Weights of a small GPT-style language model, trained from scratch on English Wikipedia.
Architecture: rotary positions, no biases in attention or MLP.
Training: a variant of Muon for these matrices, 903M tokens, 13785 steps.
Each number is 500 + 40 x the weight over its row's rms, rounded and kept within 0 to 999. Layers, rows and columns count from 0. Numbers have three digits each. The size before them is the row's rms in percent of the matrix's.

# layer 2 MLP down (transposed), 2048x512, rms 0.0221, rows 111-147, columns 256-383
117:535586456455463550505499466429481469553521500552433512445563494496532525428495547556453485575562516512531525510497544523569510507547469502500507563499556519424511485505562472452440546459498547558450424529421552483444467488552555480493507467534465512463460490494460481461600545480439539505537479489525458551465496525499502450455510605500512516455532498519482499552516532423521467480464
129:440528510562473500500559483543542539516525504536516562524555471475546533505450506477446486530535427500486495504556470544471492495538508481489519560536466541549486485435481464545546473520576489459491520537480433492506550437440561427506498515472467510511489537514509539572536510497522434508430521572579541525549444527487482493536488479502533592505466504451473542502500449529485503530474
070:452475441503457546566546565490480494417530521478556547455525542507572539496467538459516515532567566528465539480504495481481453478381519488486556507552489512519466499502525531466489526444425585432504513421511514487419498520512491448449533570505523513508510431538470442587473509512417485509593445456476481474434535491498489543527484471449462563496446520439559483498490464545495487511536
101:475537483433511542470431455512449525512480503499532544440506506466585528453471533522547444459485463474498476508548461543513564405462510537556501515515458508550507554495575486504508521523544479513503434464484488504473455512492520531481543475486479507448452471506574557515492491466558497452419407478484465521450568535478451534568529509474478477417473496547476455501507447522527540531505
033:539498457392511495484429455496443483519472530482489516495508488446577496525534568511519529508484486450527538490406553480476570478520518499510423461471482557561506544549533492489509469485503495525494478495445538509504469465522481506512548482480543495469554508492460498561520514510434438473504493555512560512510512490530493535450520525497449513476457455514460451498564551495521522471602
090:483479480480456503522507538538514451522536537465466453478499492498529456498530433568509498465511502525495538466462509553531438530585452519568544460543490529471484483506562502552553558498568513523444473506533531519518465484557536475496440438502502500510545610417469436489504479484475476463494502493556482505465498541562505506453496508541535508475564485531510455437512498453559499554492
119:540479435502453539497518524433435533544456425478453458502446480500525544502458482445540485451469496493563563481454552499499463465503477513517475503517417496481477538520497492468451525509515470426470501448494517562499528508491533517526497418445450489501587525463503491478505484502485510488499543448575455517532487634519492499508552504511442447504502517540513522471530515563453505448480
098:472480438531470550543526473512484445521505498551492520479540512426411536592552480516552525493472494529493552566454483525495465505496463550498462432492523589540518488498476491540522550476555467504464579523508458510399557621391486457523517501495553445491483503541458512442543432500489491370443480487531516465535440561490499406424498489477424500533557490471471477542478438467535549525500
086:567513527444493514448464490502490486534492565499479399426494437521548463407475459531451512477552492458426553418501487448408488510539516478514438482420521499441518545464440503471570470447492457542487509480573447428488527494503464497466475479467508473474520513552474507569477531476553544510470486561457533570523509485459567507421438515427483515513520510512416506423503505500599444415513
043:462497503469449516486453454454501557559538410446481535524502567486500510481520471468498486526466447465471473516491508542432519525527567465443436559535451470496520514507530552441534501555395567587487546475519441485495501557445511549462533436467478446522469448462494480481563551484498550547641459478473492494434533454575523568562535568546482460527512505546476471578478445477599504509535
131:536506465532457517471450455559480531498509536507486450430498544534499496462543491479545531532560537510429447495502512483553501512528514454489476525492529544535496505364471529498481509440458510444496562472552465542469494545477485526500592533450452497501473560522539487529537471451460509516511562511498519510493525489477541560534553475476568478577489402506513504529543449390549556548466
033:502522588550509492504517524515470463490504462470554463544474471460502510509516500540545472572471571454501458473509515454514482496455523528516500508517512458495445506510464485490489531516529539535467515522438507445550542491523435574456568492522527534553505473518438502502457449449493475452597469464570526485480515431467526489473571557517539485537485450534527494521534503505556473479483
118:460534522486481484504495484546484482508539456518576456544500474447564468552491509467511496414519460559472489514452513493489476513444443423556556477539447508575512546494479482522546504501506524490556553493434433509575441480531562503546518515507497481504479505403513411526496550545551443485517509497542497445538525557522522478548521471490539562448409427448415529466522470575513543492477
037:495577478489529526505460445495499507502532532564504464435513432548546439577479457419493512546513469516514472490518540558457507514494494462491572513456504498554491491534466494536564483531524442501520513511491458549523538486495600412537566480415476556494534484489540457440563516464517459480579504448525464484494472553483487463501554579546527490456542497543590584476466497491486490437516
087:487558486494531504499455553544503485563420486472550485514475490581557519528444527482499528503502497431541501527500576462529551488511482497564514508457460570539508467446471492481468537477435488447549545462502491485527450466454529535535474525458534562517583567574594461538474537464478521509556518580546542457499547443502493507433471474462525503550488512512521528427513546555448475499475
019:560484485562450508476498515471500496587445516501508451516580471503472489525484475452485448565455465512505494478545398470502498476571471492459503472565514521470485529569524536488435491554464481525542530497516523548423432466548473500434509524412473534482504482480512470487517456565534504429516545558579474447538513471481571511437480628525467481534525437446479487459493462472468539524480
020:495526395522533541519506506542525547498509478504615487520461458498555475475536450462500487532528432532493502482473488482518505538490546463559494417520540454477487550488492467510508546569460538508542508451557466514487538490500545484523568479500461478476491510437453414602463506517534544489618558528484481556539468394489556528514509553489491528585574563486494413502493442549542484563489
124:533549522536508495486493514521453456515564458511544512565516483509475436441506432559431527521572515538537479492501508471474515531426506484499528468549486516584502499459536487454529523455495543426474549428478502467494560568512552545528524425489466433472483482426513467471481502527495517508529480494468489449493499482542515518479505437465541497496533510471496442492438413527458496495520
125:483491520483514548516473439525528507524511546478497523566486537498472583498482495539522520503427613506504557506523502517526556582570480567430432534495413447517494558480547514456514560544506501439502452450536557531497539507539458537463467554524436475503495482482499485440537499498414497512401512547443513499528511560467515508453455485417486483485596469517488524557547508510556493477487
026:499520480441492460534536535471413481497429518540466517422474425576481498534508479453490529549557507554569512542441459569474518515519563495451501504425502464575408475498503527472479528483508498446459484452486495485449516474475527442548476510468444476562496496559568566511563508600482443493433537552488442478448521532502466484455534488471475497462513465557492626480512468493507541541484
090:510424523445453563456554463491498485445549527582485495487473488536510486566471457593458491447529463489502558514419540480494502470468484510533531575543453506456529550430498518546515502540486537522462535513554497480575514512484545527495521429498573498477505526497493442559458499563550483506522476471525533539475473512513539481506551525543553432553468471526529555469533499571510457449495
099:458481464502474519551467554455495469477518467490492581490536555459483427489470538512538550469491500507526554510527436493490508504488533471423518596495510472561504541491516458482424505459454468517464487486484532505426508510525567508498538485484488461488528501486606524530475550506532460560499528554484500459484493449532549574460555538450605538496503493458480544478554520463436482499581
077:484519458553521542464496480488507470475496459527531517487484510434449515479513558581442551487442473508485501600545443494451487500450507510523552533476592503549445598591560593515588533479455528536434471505523538556448493487457455536484467437464502477519476590466449538456502426555516571526458490475473529541563552525500481491387505521524427565510412461494499475493508562457564475470523
020:547569445468519494394507484513550546479512491515486507503545432418450485503441425563556503515493565462481474431471462523519498556476542504547564394464473510457461497547541534484446425553477529558469509491489514479516458538526490528498576580477518495454527496518471427525545541504433485547478483560493537499562528534494492496512482443474465472598510536476499507542535491511540556453438
131:501431508426488497551550555520518584520481485422430519501474490525438543455527490429554528574471511460538489552497424566474458554501472469485518567497532489427506470491531559490501449526515515566502397465483470470473581512572463536447546519493436599469486519468547581496516486495480560559441537560405416500477462418531488500514491470523552530561536532549528541444595549491544570523500
123:516478470408480460500509524554539468484470477475470497512517465585488504561517534609463534442511525447472473504560476545542453568456497464451493399524463403554514501445510517557506444510540515564389576450544518555517534475565441470442503506469508523512525522457493490562505473467499533477448518503451484457442481443469495531525501544485549547494605420546448559556447526483462545497459
123:531440602489495443459480525503461478494462537550516538566513435461543547553512475534541497501535457621547403588477488591491563445547488581501447480489583477516521504540463529492488520532502523501513473498524473489480539500541441503504399502492596542537513511538451506502495496531486470520499537511450492443496447577458486514493502512540433531452467521485472473548493537516461528450535
125:443496508469533512488495559496583498528500467462459488481552564544472489567524490467496473533522513486461551444455484467404541519488540509555536523474468506503437546575437500547476529545570506514505448504458555501527524496469556479541474447542413547475493465502490457516475579530464563472464537477486487538469428541529486534498457522465510461509492525387533507470536502513540501448537
061:483515480490528548582477501508541519500501467547492445486479501466480527532451509535518504465520422494419546490526472486482443459522521426509532547585481547503526508497496551475459499460567526497481447467528465488421567460486490486478529567501534494473577545456563500538466530545523450478567463419521456487471491492512472528523458544435440494503447509533533520429412518419563497555517
134:446454476424578533517516571596487438502472439480499492579502508477550547488437508536569453481522513547515521508446547420534428523520480456486458540457457546457494512466505531463567483555472406489497517447479497597432546593448489525527550533517506522489421401549489491498509478577496437520500514535461555560492443454496488514538493504445498507525542533437460561547545418538491446429508
094:503504474592520476518499495492444488553530466511386439449504554523527582472519551499438504473585485484454499538505527514527538455505471441520459488548462479498538425505494483541498464494528507477479532509456568467423580478458494541502573501404536446474492482554498451450487487508436522499463509521484502540529530455519454550514404511495435560506523537535509468417441518444500548475505
112:530497420379482502537467510502495531498481519481524473500513484587465460488521483462520496495521542486504486521456425468467509471498489459460484551557592469536436532518416489464521491535484508596467524477495471532423568496557485478474505547480458506514533458482522476540496448506454516502462533564460542453501552492565464522455452515513504540495531438487524450558548516505440520413432
123:497522567497441499547501464544553475506455462469521495438524478507526485517500529479507533479547520511448499551514544525522509486465498466486475421509464507460545435472561510479502506497501537397535455564545561512433478561478505484504544413502443472506458498525515490423570453494462498503531550492502537472499534522516537532552511547536458485403464522531548536489517460509530468408488
123:452515525479472579522469518445459495497474404452471547506516568559533460511569559441473467471467545509512511565548530576593506517484522498487462567454500501495506497533489492494441575481528487515503453485525492518528568470441498426465556488498517534542504472513513508485522417533496562593499574433516502403485526543513484450413544560525498535540459470524497510558498500511462533419555
076:459496513463446410496513531504476437519564460440464507500560487480485496494472493490506513561516451532453492452531433494584469509525493448447482531451518571490514513485529548495532403473526456517460530455488445547529561523411451507445477494530523445524507525543486478434489531580528421479449463464504486530512565525560542479508460497522481500491580525435559514510447517471463420434503
114:466462543437571449485498426562517488543456499541413442444414413513566518443515550502487568541522549493545459483403499411534508445408523483471474511490511538458471523496487500567478482479470528480508507482588570492507507480512494484582558490518491560485554520537488489514524518506559527482535543476537551477488495512428496504512495462504515557551516567597560560471473448549414537522561
071:510495464569499414572560544517504489431443523421562506485509491508485467490561533545486487518563491423509534561496498445532510487518509461490428518444554419459449479580528434520486483479477489483443477482483523528508510518404557454476569466488485460453532497494466504473502579394490518507475521485499496497563509484496506472505541517517403461442486529470550440517474501501524489454488
# layer 2 MLP gate, 2048x512, rms 0.0996, rows 112-147, columns 256-383
126:475481511494496548525479490467519495522497455575505499518397527499480553507536446506463500438505440433462462448525499502405439507527517484476505572484554510504518484489537579460491409469530477548494506504480512469483454498419536492508534500537506475470478446521476518579499550538509445477495467505531456491461383534574437519526461488485532577574488440492536484479533517524470466548531
063:490501564524548522494495447534485629547476518497501464524505577520450465511447460518451441499498422565479518555539472474514504514512489570485510429476532515547526542434465508444535442503529513491538467548532452538500519489483433474550470498468528491469439503499478492429469510494558579512484542496483540512561477498481519505566558497462491504507526468434504530518508471497556464446509
110:501549478508571525469511464493539507526523565523541534575409488453454464496523534491492520503480543490526505522480529462518574578551515500508511455548544476548546455526460538444486481475464558527515548433502580504557519386443489548471507489477418436467470511435549464568467529501487454461452451530497502502566508505495444450510509505521473512426521515518526446562540487521563520481540
032:537542465504485528451521478493531515487510454470477458477468463519521473498540419465493533486512476467477490495498542534441473416452521505460478509505479509524432520484453436495537504466501496450450513524477510484594537460487533550588479545512519469509535463469454519501520491513512521504615437468445530493526548464493462511509489510511444477506510537455538513443569466474564459480519
079:494464465526528518458524593570508493498507482543477506461486507505506476485557358544457463513495526527516462483526482500447480520530537493513544397498490455481476441513488564496507514490460475488435469441541473515483516511496523535560495550571505537511429522510482490518447479551495552408506464495520475498502517488567423488480478502512561545471558537474501525429458443465539453556548
129:494508520442500485444514575456538519512478524529499500562468499497508524505482486499485499514510493495492470516517568535524499498523437499508524522508418536498488543499499494502510562532520496521429552472528483491476553480501456512488497460533516526483514499421503492528564423466556474483520424502488459484552524509561469481460491490530507468406465481444577513532530515492505518443478
090:493499475518465562517461549544417460596454492501483538484559484498497482490482505534575550505451465514510502503479548454472492453505444569501465494467525623502463533608571499521515555416547547538535538423508550528450450608527470446502540470533479472471496515493499588419513480568560466491510521523447517579551498498450466531491492459546480543550558491486423509520547456509464492482548
085:504556559513506471573478477563529470483545509525487479554513483528449485536481514486478511475425495494481493543497494538441566510455444472447588467497508511430546454514512499561501482533476590558570470531471518464449543495468530464508438530426458490489471525556479506475484466517422471450457522539503482488487506472550481478562484525526498480502492459459530525496499474510441477517526
044:476554471459515511594549572513482504504551489443497496498554439529522508478441475492486535520459511478451499486501425425490524472495503473503499425467457546435441482565500456428451507553537470505481559484467483490515524508513530418494471469503532473473458524555497526491504541514492521541488561471512495519548464556516474508467453490595487555460532534504496519478510561594493515504434
143:456483495466507551469502477508441536506532527528488543534431462534578469484530465515500542484525463485456501526515556470480567442496454500530485511501501422498536439494516505507488431561428522564525528440494474449427499503533576509475490517437514554546483414522408414465537574564514533524481499447548475516457446519467551503544533507520600465446466555545623558503491504554493472470450
037:480506437507502496506495521497508560461482558514548463500511487494537582519534509497490465543552481493601515487530492521503395569545487489458461499524528529525518528427489602539513483529470584468419518473576487538510479502530437457452451462463466511590610479521529462460498410482469543518483412507465457525473512490456509538474492512521521471472543502512462507460507516450474491518574
123:517500505523479446564478451552501508540498480521431485556490482537563397480560552429529524518474506564487478578518504514493463473447524423448464535397518481508521442536445501416561517500453529525534471475516472482522526469442536496492568422468453461520566493542531481464522477510446493470515491498544527424514423426477608486437479521521450510491440544464510469444540551481491479525534
036:484503474534503411506518529550515538546479447530501429519504485508594549510476483494481534506505511497515496456530530512474543428511485461512571468516498580574507515516358568426497450500467532463483426495523483518444506474502536487456556514545535559522540487472532479441526496477548469472514537466450460449590549580446504497498460468475530503519398519549431505411548519506580476470495
080:516551492517486504494516456494438489489497442471471448504498505530524556480530516493579501503526511417519503551490524455539489518476546468505507508604560531469555474544526503464588528467513478453468408550550552511504528483546516466454487428501475519496440496500490450569506465518563528450525514528535524498457514527527477540449547533551480476494508506456486564511540470554473509448497
023:511532432426517527530397521516480493473509510544539473502512467488548449509481482533491467448435460562480448486508555463507594486544555489442580496481527452485535505504490516475462491491488482499494524578487429488557472507530416549484546459563562532522547458505488495471532500508453518570480480434420484493522480501457456491483486501517508511465544529560448447497492440502518530489473
023:521498505500500547551489499518439457429481453479436455472516539520488444455478521477505490478462522569503453500511454513529444460416496537557500477476520503515578493477486422459470500604490475514504485560474466502457591512465503484512515510563521556513526527466453486473452543494481421510553568455452486484441454490482508539519499547525504452470540533452456495541497521503432563532489
127:559523538396518583459426483478511555476496461500548511493442531448546425484531449503565465501545501540530493454476597470490548525538465475464516458490527517545511455480420480470521490491553525446487436516546505495523548445482456455485579505447504497448472462510500492421445588545516480482504473514479516544414468564465490481469483561574505492522458507522421595531511520499498517533541
108:439445522525552459499441468490504522549485485462525549516504524474532547442469481542466504534511550496501492626495495443538471486581468482489447457462454493513488498501554520502517532505554502523469529511488516534513510555498529479509525559534499455564503487460465457513563583459465534522477494524514465492510443533531531525477503498458449598472546466491490514480508549536467563544558
029:563479501488497504574552484507486563562576493442515485474481448547537554501462532532549535487470489509515506468503505387518538513545524536501479481426418544473539520522530555557562477507455452517552454413473519491485536479480528443488483477532488483439397483499565549500560485504474514542459461474462476504524483486402514438538470500535508530449469523454507483455528510477533522459537
084:467505520488514509554453488489503518483468492497448507512528532444481489510546485460456455509491556533469460597487542512489512531446484531524547496498572465472558488566571458506479512494503519517458430442510485466507549439493460543482554496485465585480555533588442491551510515559518600447518561520555405468496491540522458567439457498542513479444473512555436482554527471477507488486525
096:492473506470570451539430508523546472450522514498510437508468513468531497524478474465453476549525439547547521506456492424499478531541496528542564467487506527463524549498457505506568519554509540400511525408529504481463500524455439532503543462523495515535528521535492538515413493480551483484518394446525475475563574478505420466465448533494463518523454559513493484429438465462487504632508
078:520526440451519501493460469524466568495550543449468473529473503561483492419480547479484559499536462438487411503471563526470508494472474491487520498446546490537502525522479507452518559553490426535446514473526437509541500587546449486502549497570500515503515496455466502529527538552485448507570510539480516490535447529432501464490482475577499460507493402465515525441505504572539433462524
021:532507503466545573494506447465484499530496447543495494441468519464414462494506505556540459594558562432490488531452428468492471463475450438471510515468480503505449551511527462530547582516482438554505526433469475466465452495455459516526499513505462461478587523526475479534504543461475494489559443506541510425514503508542492444499528470496492576491475522474456475494506537562460515516523
129:580566523496530549504469521464508513495483465466482456576468482456469507535514487525501488487479489453504589446478528454579454504550562466503455475523513429577507518499443445486435448500510476423481485481515540480454476468527480525509449502516467386488420478489524487469504514490556472492489502455502570470574523580472531515443494436544433499554446504469509480491521435466576515445484
121:466553487475481469476486574514533497467563463505522525487484502451491442436592486469452508498511573449451448492539551505449490522453551455526537446491496517560514486537405530536534563457536513508503475458506505471540529488509457418505503501551520467485461504539556403586504394541436494458539491588539430540469514448510483499508502518556474492465488490504491557483496511526514477440504
130:549515499435544481438457538536496491501538468481426487540428505485555541468538536582480496469402526479492493504563567493527459442572540487538539501593572534400468462493544519510504538474461479541526511483574502488515543497493500567477490467561565528445466524584529485465550539542505515461525480457497519507564492458473492543432462512512502462471482478450513460514439513541558476605464
131:525440495493433537429478526435466465517480399526510501527440487461549454526539464457484520511524510429501470524520472453520495437532476529465477479485506497549551554452521570481546507488527457429500492470548465477439529471551511456479469524528542464539467574439429476535468485384426459490481521503518479415491541472478459540544463531551558460484517520515513507538467486528489524519492
057:508600523512504550529510483498521527465422509494555500495527488574501398501470444426490503506499406509547425488508512557547585494465515458505447479531557497543429526489509473541520556504471478496450444529447549527519471527521409484529550472479414480511431450498508491497508489474519544494508517580539516517491484481501490509505526451535557482504562480503440512543499508549497512613463
151:550501503526494474498590516446522532476457512479517556540451519512480485443486535519484474502454454489440544493507471467460512457601490532474538528526538540555531476515503517532481464515551515460546516541490500538416595511483517497510510485481547542533541522451513544525573506506468561527532474458510583431579510513434460436563517455493518502431503567510536562481554495482518497508476
090:469468433481466485510480487555490457535552494483554499503546441479449474451504514482442530565565504491469525515505568494469541476493460563517512485468436524585469492524515544560490549581533491521523482510511524517493435515476497440535464479536468497489451511509493466513539502469410481484455544480425518501475480468514503451578455507467488532427557544540467511432476569483436548506489
113:511559460555485485531424525513468542432511453559491447523504489521536472541483569480474468402536483536501512577499475486401497526447540460531443480523489451442472417461441514470492496518479542464500490532469496468544570524508494558574461463530426500504483466557525461465488460452493479566561531474478556561514459557507518497493481524585504551469442512486497485463493515527490475568490
130:447522538483497562545463458564518569497466504506507546462513438548490506521517498455504531514579502528496476550432501478509493577469499514546519454463506482465563474515523505500524464509528476517502469539553518420525512495481496459555533465494458541489503462491554498442583511514541493541494504538586432409520505455597502538533475492494468428487439536524455512441520513521490444510496
130:513474461452517530468544546537515484476514530420460567501537471515517453502607467525462504536449516574481532572485536479466484512502507536452511487530543495484477501513539559454490470511548421563538496489473523519484456516510492536434543533521440484458511517461474484420471485532452542490516487524526546500526524468523431474486489555562455455511467539530509463487554451566494519473570
069:514423541530520532470471466566523523502483432495468523446518571476498433476500589527419520451489495405543520513480519467511535575504511460579555405455508504507501426515526421458464539508589551478529537463584486523398456507493502538474430530481414488540500554431422492493534498401474505465494587479509508444477501502454426424494505449523539465494565431543495513536564542589498534503487
116:519506531540512563467490541471564552474488479426523514452548554482421481527542429522461488399528498495531489488452567460467520512460576532530527524500468449510552501550480510505577496527447572526502456467509505570525495483510476438510534515445490539539543529506520570472468464562460491519542466483490451447510451515502521477547423481525499471562514527474550426538543481544475506448421
068:521482481413483500543490527555501479428537512489516454490487499526471554455504532529485468527499509528496492520528505507552428502517543556439427466521516506429471464531475552562477416506553569483520532559544510552500505535451515558504458528500519561511505576404537493466533413464484523513525465515472535482516497567511582523522465509462456465477510473468509480504408474555513499502526
# layer 2 MLP up, 2048x512, rms 0.0958, rows 112-147, columns 256-383
130:505541531511534497522443518489543494508493461532532439505427551482527454576602491526507569556515519441508564502523432532431563525477482515475531449550493481493534506474478529506497537514464514486520547503538505480540454429500511553434558534447450481504498528442489549488563418509492407487521512540484520542479433563453538536598481522490547446519468534547502459497508490557390437476437
067:538502478447461497519470564489486446509464513482483590456499445507538524459552568463510601410515557472512499492453520488529497440460511443580507595523507467465468432530557511527480498537501457556408466462494511497471501511471557497487511539519500489581585475487515523555495543448426465531497445492505524485476498548580518531470429514515493568511505531566510443476500472512446455521507
101:463572507557487552451487473501565506570528525482490526505460463516408494460542548475527473457480584514551529605510500567533485509464514521456472485541462533507512455521508504440483516515515508559504465494423540419484518381505460508514549474455439543495513523509517472491560501467543481502533554495523491507578473508468544530460532541491457529503540536592576526444506492495545556526438
034:473513530404488483483524481430422462443441488498457500443514475510479525462524495587547491544501544503474443455526593474498446546538531612478538526463456527509532491495454480527562575486524545510436500500526486468499484468510547554578537457474481504536538444451599531536415509500505488424551508509460475508533439448502402482496432521436536459467466540455465534489498530472486483531505
085:494484526539498478396489565539522527500519450517440522457534513519517508502515362570458435494510518493494480496491530507441495570473520429499530443498422475513458480496524518506464529496457494482501463486482460535465514510514548556562518472597471503502449513513462475492456468546466532425493473471553473468480502490543455485440500443534593529497567536465513486452457490484548491570561
122:496550513537555477559537515454488513495475435435513515489484523451495504450495500516478461517470446538476550526565439502480452473522606559458510519506513521504572530556540499529433509546538568540505457441506593520542537427531493450445481558527460597466498510515480486546462437487500464551472543495516496464483470425482479446512521440514519471438530542518491468522474436459478524563563
089:489495439485481510507445531446471407572502524543488571475574525488433501516496516502494514485446438495528497457460577461483478459448448605528484514461551594509477535593547493468535544438531528533518549404520570520490467589493498454584519507482461474482473496503463592451480468554488528570535450529484539577491522499486512520460480443586484497552541491444459544572520441530460520486512
093:504548481547506483493465501459455507470508480476494500495444517512470528502500521510526542459527469492505465533434453585554523521478519529578478542535543490514461489492477533487477548528528478452483406530499478538450489503546428482619505494493508538513466539435488541497508403467510524508534516457501478497490384429514449426472482431553504523499506505526533570589522570467530555480522
038:529450465468543497523544468532441466482538453480510527534478450512562498561469485458549536544410510518494564495515528461528487519513441470497535547469532478478572490427590495500486531547430442514520371514529517434449501496491548471464535558504542565435459464498408498417544449439501553503495550530535486488528509554506524538550512522490507452516519514474501452423476573521497490459491
126:544597527461534492553483542528472552516512558456535503497444524479531563485523521443466507445579537488557500524480530540452516521432456460532493510461458479433443525539502455509527566475513494563458546531431463493487526507483518470413515548438472511461463415481418422490491517548460485531480508477449507529468562498503483515525523504524504558559495505486498526534524524482573515499491
029:515482523509529471492533435468454453508484437453498527465552490526437483522505507519513499522511492472471555549514564451523467473496459483500533469486485397519541438527432481476471505506540453496544505529406520440524601549511493511482527530536535506522430484495490487494469561534575490512526578548485511521500525441510477532471580452455548491463491485504517476515481455497547487491410
126:498508440504507452486546498460503514442478598521533454480501493412539489472392481551496553500464467485525502487463475524549516468534486519567576451494467507525485490496517519615475509496582476459550476501553569521492530483546495502394488551488522471510559481521507507469510512536504550503495535454483525552455444547495477544539520535514535428520518471498519463483442468479413527520532
035:484459587440500525470487529439530488420507541474508550494479529457425448475556486456507455512512453422518491496473484485562484550425481503484461532451529452483517466507564471514500523564521436508533579520507486403467455504483471479529463487459447451458457559528485480479445482528428539549496505519525525547485461472538476515529481479485546559478539535516536556597512496470477548556449
097:472407548452432446489517460433528519469435554520527532464511607496478504522456474576546506455536535520471443500531516481506500567485472472465522517457545503493483504500531538489493529548484490523452503479522590482428505468435529484567478486483522595471518531496577522568456473450517520460587536534553537516510500459562527461558457547436520427533431464525425483567444492475501511443486
022:553491513555508512474489487495536486538439534551592476496498480559478469538494522500484446496546425521453528449477529536497542563541471520513513460518557540520550490468493514493465501511475444543461475524461444419421501463447439465517557581487489479492596523441482574431501571523533512494476476527488465482505530516482563472546576459441472479543566515509488522440507471423570503495515
021:516472474490496456478496493484493548502479560493479541570563411442558478552557538507447504529478450465550495445497532446464567638479548503456486524540500492522504510447573509513520542498507572564541539512482533475448515445520527482523528477423489539474466463517530533556474532498489574500520464448504477522477497477540566501489483528453413547503549490652455474535524456524522458551510
127:489449492543571491439562549461538454500476506525536522514521436478516524543475497489461393614479474435471495539535562534494484486510547519480454510508483526502503550432468475538481480426516449476446550492429436425432480577503477520497533472520543507497462455477467504591426507517582491501518522567480475572561511492478497533440468471488493548498456537489469502456464527477514549506504
110:448430483572479512458489465524517542480522499481473544544504494529528561490487454496464471489470556526539489520464498538482553502539545532518490469436462509533486499528525490515517520531513528549503497487527577491472524522555516520482518591600500495583541447510497425479531570461469564473479487495446478555522522461501483562505483478504462521500553484530486515499541456449479504498559
026:562515596463365500568478516455458528587501544495501442456451477491463516505413511454519515483486510554475525484462436464448550495554529546560531488457527497524482546505508560523516551549487451428509506466575492515425529432447537424477530474475478541523444415469553526524576438533497468552492455493488511548447487497468491500485561466494535495504550525509510538512473449512478529452517
089:482468455481498503471455501544447470484498484543534510479542445484503439435501537475518616539470461484472510476557427476495460473527529524504511489478519523573487526495444502519505520489508532450563592538483508610434507526474500453436554484500478503484485498454489542494540490522460458538487479529530520509479520502482587466532549439464522532524493446508550479456471489522499513526475
100:486505462471551551529526519503475473552507511542536447531494528488539507551482427505488575472491524525456525522514471551507544509450496494529453457485555579481456598527520499485554486523410492517474487523598522518506481552479509468553479499516535553517557475534437517512559419524540516560471516516434438468442566458462469476650520514488457462523517507454489453529485517483587529499478
077:493483486496540443502523488605456612458460474450544478561480487484502519500481534458491606432438522534462450478465524554470404492507519459553508483446466550507434463471510512498494499515536486484479463438492488559558460529499445464471434472446476467511494515518460500471498594511461510573484488499511453514502455486468515456539458556525396392455467470460491499514569460510480501576519
024:430485460482543466483423578526528482432483476485518556497535492492512518459498437464459501494486550471545421427448471486449519505461559540530538445493509598503486535492498462522490513442517458493530494444434545519469430481470499497503496505477417540492503513512500528538535567397515437460498550471510457572450555505470601494521460459428488517499556595491515498506528470551520506468445
115:544408580548484480578530495460506435485462542487508467525518488521474485476488490497496468495484469455487470547451530489494493482513503556448425512531505451493546525477434518466516440458558512494455497551496450453478488500528466550541463534536489449496492463456436538478421557527485490497452538445515512460528444576469555549553559463494520469558508459465467504506424513509524493496493
132:448547579430513560497460512494470478461507510492468545470513513518549454475483479527536449450553549500443493522512456460417533491517559479495538452422459494540457470470498549571528511534452529518503459459451526501446543483541410453520489526587519549527489548476468482540483441520460533414513582528568466501571522488520499493557487504522444496444511525498545525494510519472499540479479
130:520451545496421434551473482516539526518463447541490496507497425554468446497480468501573468546556514455499512537478482486494602454489521519466463425384476459553476527520533505527576535426462496525465567489506512456505444583456528446482482573557512510536522534515515500551445490494453559461511561559505488526440487493498459483556516458467555500540552468533485468495495453492518493520529
132:479502477480531527515472405447515478485538524452480479478491464542549572532507481455488504482561503469498479484591499562505541522520564454491435519531427509551485504530564418614442488534489483497540509511524499498486502522422501537455487512470524530451527529537557565459541542560458458556497485544488481496509533558458491535566595489425466504467510528518481539521509583547473449443576
062:485359488512476511419482480505483553448556509488414478523472480497526477530541514525555487521530570493491555455434504561450516509506469508505530523455449501451546475485489518460427479521470473513479503503581543487525515506509563459495535508540560559498465505470537501484480478495506463479451479450507532488488497484472539518484469510443499523556486571518514464473480486488411526375485
140:538495591471611463469482548537445554474468550494447536465476534464498490547510472530487552473474517485442503468475562524463537505453486550533502514555445479404566544478448519515479497524464469477467506482468462544468576524460500486399495480489516434511493576566404493488534454531510550562534481554505479591489537567505551555500515518555525433457503530590463527540564470452469444520534
091:481463473540511488444553462467462520501558486502418526478452425522529539559484575522537532491605503545520464454564525504529448562619522432506525510508467494498523416496510537496458446476508504421506577485422520543535503496568511520467550546491484542506567498538484556455512499424506605532545496511513516536532496480482477464463529560561505520530488418422554498534473478496543535414518
115:526437540495513562509524494508504515510512413517493494494485500458525535579549425481556465479502475537513503470559561506477504550501522496498503472488528540513474541554590478497513495491460519459502488477511479517466545454490488540465481525527569457451492442402460491518463529523444580445500459425473544516518530544495515454537438468556519525467477448460427449430485497569436492461515
135:479479516507475484533486508536473585554501490490527459469505560528519447518490503477545530528526495487474529522462471492568496602504538527543429483540480467511511492508477527509531476490547433417427464535546464445499448628453540524508535454452527497464533448470602519520466460559552513415523481499510390430520556446534553524519454472515512523500421519497474532479533538530507461536547
129:494467556508491438515454518459536500588508465480475570492529525526481558511561479534522512508532595483493522485526419507416515526510546540468515507549382472512562462557505527482461551502460536507427522489477449488448557524503518508488555615508539582543451441578520542517490530439456538476498485494557550521504528455477472502451506604493463562533442540451523532515471547453470517438499
060:494459486486567502474493426560537505462551465509420508492522578471507404488478528517452506417510490479445574465510521451501510563533513473538486478426500466519499429457535474472471546466540613477553533536514492448386508524480472555431496545483491541496467498478467486480498510473429486474500565426513526506482526552416501397452482451553473524525586471497466545510504545561505507466433
123:470516497426510479527552462545456459489577502479533564509461507488551494471431529566450523530488561483478540451464516491523433550465429523412530502485437537460504512463524580511442490564528440486476482511560488379501480496434420474530515598520490489523477420605449385555528483489561522512458530485495473562489526536515568534501456525503526480472493451431443554493419566501545490512489
070:504460500482498579500556516443559484464469521513474423472475455514444526462515521467470490446486447393532530531496526503530516419470519546429540482492542471473479492520558564580456483417464578475495463482514502468475508497478493522463486526461517487482571521534475483504477460420550507501480459507561439547552441480490443478486469508493447495496609507434519481572517509528447529568477